python train.py --n_head=2 --norm_eps=1e-06 --positions="rope" --rope_base=2470.0 --parallel_block=false --init_std_down=0.0 --lr=0.0107 --decay_shape="linear" --seq_len=512 --doc_mask=true --train_tokens=83760000 --steps=2557
Each number is 128 + 32 x the weight over its row's rms, rounded and kept within 0 to 255. Layers, rows and columns count from 0. Numbers have three digits each. The size before them is the row's rms in percent of the matrix's.

# layer 10 MLP down (transposed), 256x128, rms 0.315, rows 121-137, columns 0-127
095:113131158117174135113142153192187086105120192189130165131175065092081095115142127142107069159084140127133126100194113129048125112124110170125076110155073150126115121159128085146129131124103134116159159140142103140160147141109224132162122144081154085110200174144117168067105110155125127143134104113124124105177159142074104080073139123123148151125149174113157164158127081135124069123163
100:156131123146086166113114140149132173097041111126087167140100121118134161176102096143076156131155176121151082124079114109149090135141149143102178110166097092096080099052071131173174149129121190164131120107133110104120155112149190131081136101170170106145186098108088111067122111190121108146115167078108137118068082102127134166148082155137113125141087164112096183115112134151167190105133
095:118122093138166128119105212105086127132068163128162115144141114123110205130143075153142137159174106101095161138141152126147135101148145188116167140113160137144098110078096086123151178210131098187168117110154124165139101075092114210156142094074144146123123176162101067095104129158086136187110157119149113189138178115102100143121099156146143137161148170162167126140173159103147189130148
095:115155127176102141112107169128120101126148172155098086109119090123105122187083049106112169126121176103135132119125109205110143112133120133135091123167100174130138072097119121092162113188092092145085159102141122147116104199136122140072120151066113127168046103107142159075123174140180164127163118111139119167127204141134070149126125172106143182148131132140086119175164104165078078102085
106:119157132121112161190169080118089112121194141205154124146125106171106132171077115071123164137137125110126173129167143110119229139132129159105157090152069136140142117132118093145088173147130147124121146122108079193077099106174084150111136140069067107193142075172116177095179127115139156151157161098168144103154100084167095141127117145084155144113139138181110142140089155130123072157129
097:118121102111112201107093088132127120145130162152149110126108085042141093174136119098151145114110194090056107144101115164126187134116090067116129082106156153082104128140131109145108211113132105111126112098130114119109128153130123105209188092152100181161086133138175055095180141138205151085157147153094116144126130098157173146084099130134126154145096127112116149145079125145100150124057
105:103100110130147112088179108175128110182105178101132105109117061129170139106119158159149122108178085145135191123106121099129118096089127135130133093098145139163128074127100103112119187099140143106157154116085140147055187144100182120161099187161184181150158165193079120146087064096121100114108137115140106159098128159153110182114137155152117142110135100062112142130123157109148022169117
096:130212168114167137134159165105101190187055182142182177154128135145201098145183138126174093074135125169103182106105119094074129091148140150082099125123150139155158119138055092154119154057169131135098137161104093144174153135143148130133156112164095184143125168098112089079138171109099120117141145097076103139129108120121152109148099164107148143151107083170140120113086115107157181119148
094:174137152174150127154118120149132137104151134134107170117194152129081136114089127114137119072136022124149123135131137156111142095158111137126119155184162132147127132085159136142070138144138082147126123118167169092140134083181219158149118121155145129115123133085078123106143085106132142151072119149086186194126087146105115120107132125074101175071150220141164136182106151102157198076148
106:152191067121133144118147140116099139177130130122092081123076117153127116165118126082122183166132040152106095156154106127179076162198082090122166141143143081093152113105128114129162091157133162120156186063118131074177133137103228189148168124122141108070136130140101133078089145138116113096124139123146132092153114113105131151110162146128168122135156173164148141125148083115054185124146
109:087117069161082169125148140146155134120161129084124133142140081129170130129119182164121142125124130158044121103105114125090147111089150140110112203103198081130129156167116129154159104112128099107089135066163066108134151120147098039146121132146124135139114125131142140133186163172140088115158076047126156139187153105146159133147191148126108131100096059095129119107076120211078151136130
101:175135168138110164123154071052140169115129120111095132130114168166129171112068097152143143151159098077128155122155132121085130146149128115147104087136042135135110154115147133096114097139137182155098136083171121157105165120122111131062159045170116033083150099166154148133146133142133116105063082089172173138135138143149113149158085144153088094128125149107101119118167044141090149069125
101:132148084115053111143185127141080144198162110104175091072162125113145139096203127149122136165127211110130092096099120122141129111100137120134142142094138106152146167134116127163106089166081085126127139127149179029166102140142122119076121102094188144109089113165117185150187145057175152156166103161132145151137151151165124065110151098108121140111148109155152153139122156085137062115143
093:116125101066139143167179160127106143152131153194144155110083156091184110139070201129139141097146159116092097139181118123162141110119062135108130144142148121174112131143140144181138079150138139069232145173133083149127175138120117119136131106094119142168121174112070125137114170140117108103208121195121165127150115109067098104092110099077093120143124108132177165108193133108185135124134
110:083095045145141114135169103115176071128120158149136130084127059122102121096119166143144093140174132161151052127171150122132092132133093083122096117113163145121113066095068148108111116184170136132161146122137170127117079137126118136128128100166169146146162140121190108118152148181141175155191147143189101213092131140132113164127166124120138099173083116149131119218118080121137068118145
103:130078121116131135118117077125110204174100119088138077144106095104124159156169132121127121116149009110125124134132078141133097154104173114119117128094164117087140127147106128168075172114137167107142104194103103108147102165169078153161148128082119155116118095132159139080195090129184090154174173126185145104096072194110116133180089147126158142157169107156072144138081146108124113149166
104:127094086118117106121135174157117117109135136167130158154119129130055143100169122191133131077138116134186178157169104142099140107117122104048148102132117143128106156090173170109159063079069172112126111125090143141146111155119152125169126092187153092120206085128148183160074155157146095099163155119144164136139187035126105187148128143153141155144156108173089105139109082097183111144121
# layer 10 MLP gate, 256x128, rms 0.317, rows 122-138, columns 0-127
105:101069171185122129127106118117152169142170147183176087104130162098107099044141115132122130162189120174143139094148151122121169096120109141095138124103094130137199109134107087149129128154131114140123131117192120114162139109147199113170093127090108099100104119114151062117112142063088113121129190155134136165102154077149078113063053079128140097146156140164136052106126158085134150174167
101:139145156131128108139089128104171129138150081145173123132132128144104127165153127130128164134098137188126159097201136103086144139065107116058090168149124093101102151136152134132119127134121085092184153095095077171082124072023155165073154188147113150123109169122195085158077119116121170172105085175120145106149135183132166139167141156126153147149183108131104098137132173114156200156126
092:166138168121060202110181094112118101100114083147152164074127153148112096123129123099151118126116054124141153107100151133085164163128106194109167101133117099160124123107100120146156131087143108115124080156098172143108121132127098103084165127154122158136165098105110122199162147059166119127127057146083130090155130116146135161148135124138067170128105145173192199127151190097068064171110
097:177145120141140098119101113116149105143104159123101107100183139099204166124140147156085173102124166171126112120165093075182140140162135152127084115072052157126115117143154067077110109168085131136089084130131155137183130109147126160073146138098082183145185167110140154136067166158095134135189122180118135083140136106118136105140171146098110139105153149157086144181162139086137086035141
099:137146135193117165109083146066132107140117086158120071144191127112165138164165161086116111107168072161168132169152140118080141151117091110134172150132116135080149182066134114110143118140134121107129191161116150144127097185114154172185160082147148117135196125064117155137103107148142120101123106116195145138158170122161134086091078092114159094072142150102164204141127117162158136206132
112:174113166159070159112127096108149125126070064171129081146198111191142174144151080156130133125126116127060133181139130136022114137094135148088113156074127053137106126146148158150115132175154098131148161119108123125113091133125187153127134127157167143128057163138161129121108140129166163139182123069124076091138122142119111193120161158068125159153150104111103168155123100100125143090180
103:186139134142065146116148110100122096112118134154097171091107137177161096110107142150063155119157085128092116098148134140108103108107180126140159104049180096162162169146137198111135122121156116121146091133149185205090072137125097205164136158119133185095148144118141114115078123106071142122098171144133167149130176133081136110182166114160111073143134165098142144169100068086167173115151
099:201092181134107076131164125127169090136164181114135115162074105110165093137088117158101122081084115111097134111143146142124135087067160118113113101173173128182128147125149141121176193088178161127124134129127098130132202136157115065145147122140142176058118178118149092119105086155174137158142123155115153099164121126147166159122092172161189115136076045066121138133163131171128171108127
115:129145152139159075147091155158081117134149141133094129125131120151174154146067151124117126167071134156176139118131161180149156148111213142119137117153105096122150190153112157190129099166141085135149084110140123116121088078175160116105178088146134190141106099136139144173143091136124092123127117131156180137123080219164067092166122131152173187103211104157198138142133168103101128131156
106:117116102102097160124091111112088146159186143142151103131150115043101073164139129152127112112143073187085133141177098184132093177086117133153130184116108160088158103080126182190169126120153168050081162124137206106118148103093091161073126115134135141086117138104129096095110142131145116135123139122123159149141066119096161163106109076081084083111092106155143123146101094191155084143127
101:052138175109126141100144068150110125143241113095075168157077111080179173139189093154103113045151082182079149123152171198084157103094135114159165127116146118132123110101127115148121090107152110188169122108150142092115143120071146116135147092170121126121141138131150071122089142088144129148150106168149080088129142117092159125088111135149147120121098103155116129077087145151094088124135
096:156112061106104151094170115169076085144165152138060171078090155170196143130185114145125105105131135125086100170169076137141167184105172160143088162128163096138084133120084142137112108132127124152115160084101150152134135147117065106133170116140117153124128154068092095064172111157132110181170150128108083141123123150083157108144206146164155133107181189098139083141163137082109132113149
104:124077136080080163134126108137108151068094166153132160137090155127196138151197152082124100106141147126149095127121114081080109190112108113141094175112142166117061076150143175132186154139194150101153078163122089115123068125094144119180142125129110085114180129118080105141143148090123110118161122128109152202202180161115084113187128091114187091124138121157147129078130106143117095115132
101:140122119103149110126119119151149128155216165130103067145120184136109083112142169197159155109044103102108087126074169150069107144142127133073094136089087076146135117137090174120064120111085103084144122206140132111090135148121190112144116115117101154096111143147132141129098143189192144174108109160183135082117132129106119116091098074080158150108155099153148180106102141129120156116181
096:115163118111090157166211145168180078094099162157153102152195159089109103142164215135078102176189167110142184126119159124122169093176150124138182061150103117122144124161139118130142122096120121146106097086086130134143094104141144096191167166103084124105131112085110129146090145139146063150113126073116095131167102070124092161115073129134092156157156078155108089123105117136150136164137
096:114068107188080119091122137142116105143157162118125118136133120120069105152098126128133159106158128130160087146095133141185103154135162149094144140146145080084074152121105093128150152083084156193185195134177154127211154124152140102151144175146166088201079100123181093099122067127133116176117154093113159120110142133086171149104133083169072112099134161081108127154083197139097103108119
100:141143156169102104150096134103126115217116105137122151124142158077142085114118101130106148146088122122158134186133147115117152120192095127144137117103147096180114094141137135085065139129186096177123099092111134043132080154152108137155104120148125142174176079074085133153077099058115149167139086105101136083172074085099101183119156147148137120127155081150119125160158133103060131096046
# layer 10 MLP up, 256x128, rms 0.327, rows 122-138, columns 0-127
102:108149170125086136079082134149137126124126140151114116105096113099138119117147088074215158131145144102199172115128164203032165182141116142217105097140135117141152132184155125105127112109099166102096163148183163127108164135120129150202094171102140145168115125120121112123073153140123099145175170134133116139090138143137079141140127163146139057144117143174033141138103119120104134167127
088:174110132159144095131200162099130096108109106088108124093119095096147163070098142129142098141125114099115154124083106113082111143171139105122178162126038116127109133129116138135128048090163146104107173135133137099074132200175135141160147130148130145114084072135106112147170132171109112086102155101106129165100134091085142128115142054097066070071061138152181099123114097186114079165109
093:110087107072140128108054132180120134075168160167133114137094131161127098121085019110082133156101112079146142133098137147183100095100134165161134111163173150116095133166120134115133093164085117110056064139115119061137094099115133156094123122102174123148184100124133094120190145153127104118072133076125155179110110114147139140149163148168135154145127114181203069164122125152120113165103
109:110133102127109130180140123124114092134098145129152141111144152119071148111037135101109115124119103186099151142157078117154127149142114104126123091165123178148181124140171144190087146127166109100151122101135131110093093196133149138096113169172133134130099100142105109111072166112188122117062073124100156180138139141090093166033130082181060080112097120100097134105114195132140109049140
096:138092099138098096129143105141137180142172196189066125176079098117071117120098119117095115100145152122168112134141119129163107135204140128151151071143150091111123096179111115156129117031163076120105126109142095140152165063154067122110127119100137156096074084162144140142114123187163133138167117150105189086148060152104101134164113157124166147129160118146099068190156122150154152086112
106:191095169179099184118090171074133146110086168124111097136149083181129122128143144135146154125123132089135154166182105169098123114056115159131133126147118042112106150086153076107047108134165140104128105114097120197106069148108131133127136185178143197167127090126088173117187139134107144180153146083159075139134109176163141162100153151097146126125103153124109146120070122123123085147115
101:144161090143151089140118189154121149168091078115087097111114129123112095136126141143126208124151105087106089131132098159099171116141108145163094143147135153121107100176161152116199169111182136068132086121135204125118139150131126102174096117112150117169042129122185148179143074125136128148176129112159179103137065159092159137179148090194154078120109149127143061150152126097168170162103
098:128124075141099166160057099128131164175147126167161173083116099119140157146088078180120128141137070034167191139103076115086171148137105138110142091120156094124137125151132152157147098101130059065142120162090167125082106129069147171105149139122158079162163093105127128128106161087170129151140119106130156092073148160190153182135151110147136169166145098160139143092113130073130097083112
107:108098127143110130076134168146121111103148099093096153149102202122103088183073138177116124136148174094185164142157128144102143113080169070125126128114148169104112102138122140161208140097138096137101132123075171151079105155191134096127140126120134137120101126110158112177105065099170060216089149163162218134145100149156119108151146118136154165123168171151134106083160153118134185127098
110:180069122140077100115111113110179110151121115157136120110141150145179160136156099090201135082115148099112111106148104129142136122135149130143181188112140095107111186144117091132127116157099139133109126135151095077144077061092130048107127139113153110228129053118104174163174166153109049166156096086169100053149140134110137113124167128104178126147156106115144139112100172084142155103101
107:096073146104163167059167102104123151106122077085124160121036119127141162106126113086129086110183129120068139113166202152099098092139124087124130110161095114130147153122137117133127107105120099186132099120177108098169171170094137110105164072126128096143141077126108084119107100082135190125087075139083122069126082144110125106061110134182162082113112104149107157092106117103089075087108
096:156128114092077092149140113156098127163118101177094174173151172193109078135153114082119097111143113123132120050088142152134133180145123142168171120064157121168154137206149119131138144087134127118079157080104181186115123095065082116124127149083134182072187086152151078127139129158077088155173164161099134127128090103121121097118177163140109066106153116124090104124149132095086133105145
097:124093136136088172092038120118110165122143100096137099147107096141141168127143160136074096119171172163134119074111168155115110139040150097141130129054137043070109127151150131153109108144182131106085136119087115047144105117063146069124147092146127088194133061143130145098159134099125121099089139113155117149109117132103120117120178154162176140102176162128112142186101152171146111124152
100:066091099117136146095102136132099121193136126111136008069105095115113116096168193126157089148070097115080114143115113163051111182138123116094154169093119090112104095162073123121139100147180116106070125188110188149124133126151156122106134094129131154124155121126131098134129127193172142138149116149145162147110112119134122119109081110113166152086123164113090228109099099162086141129132
097:106148140172149133090139144126074170156164089166111151124134162075100177150074104097126143134072143177154162144144138082147108143077139158115176116153171208138122129131122152167156187141101141123123179118142135183036197141139088114127132088144056155106203095143127090119082136140132158147105136118113099106078174136120098090100109133135137102165067118095102130055110114118177134143104
099:115130119126156103175165066088105075082120066185111125142104123136123136115117180098132078150123150129195111120116150147122117124092150171140138136094105188122117168169088141188109144130118132160127023119140143127126131124167051051141168155110159100107091146161175087096127131131135079117164189063089092157150140159085141126164167152172125138133219132134114145093132128141140137104105
099:069136146101154157140166112143146124136144121168104130154107101136124138154124155098126160153158133162148167114130078193122122152088153110037155087133094199125094177142119155183163154123116116153165138147109124151122117065167149119135180130109177082188153138182122138107160199172080114133169163136091138147116096188137080118098102100144074122122095145108153195088173112147081107075187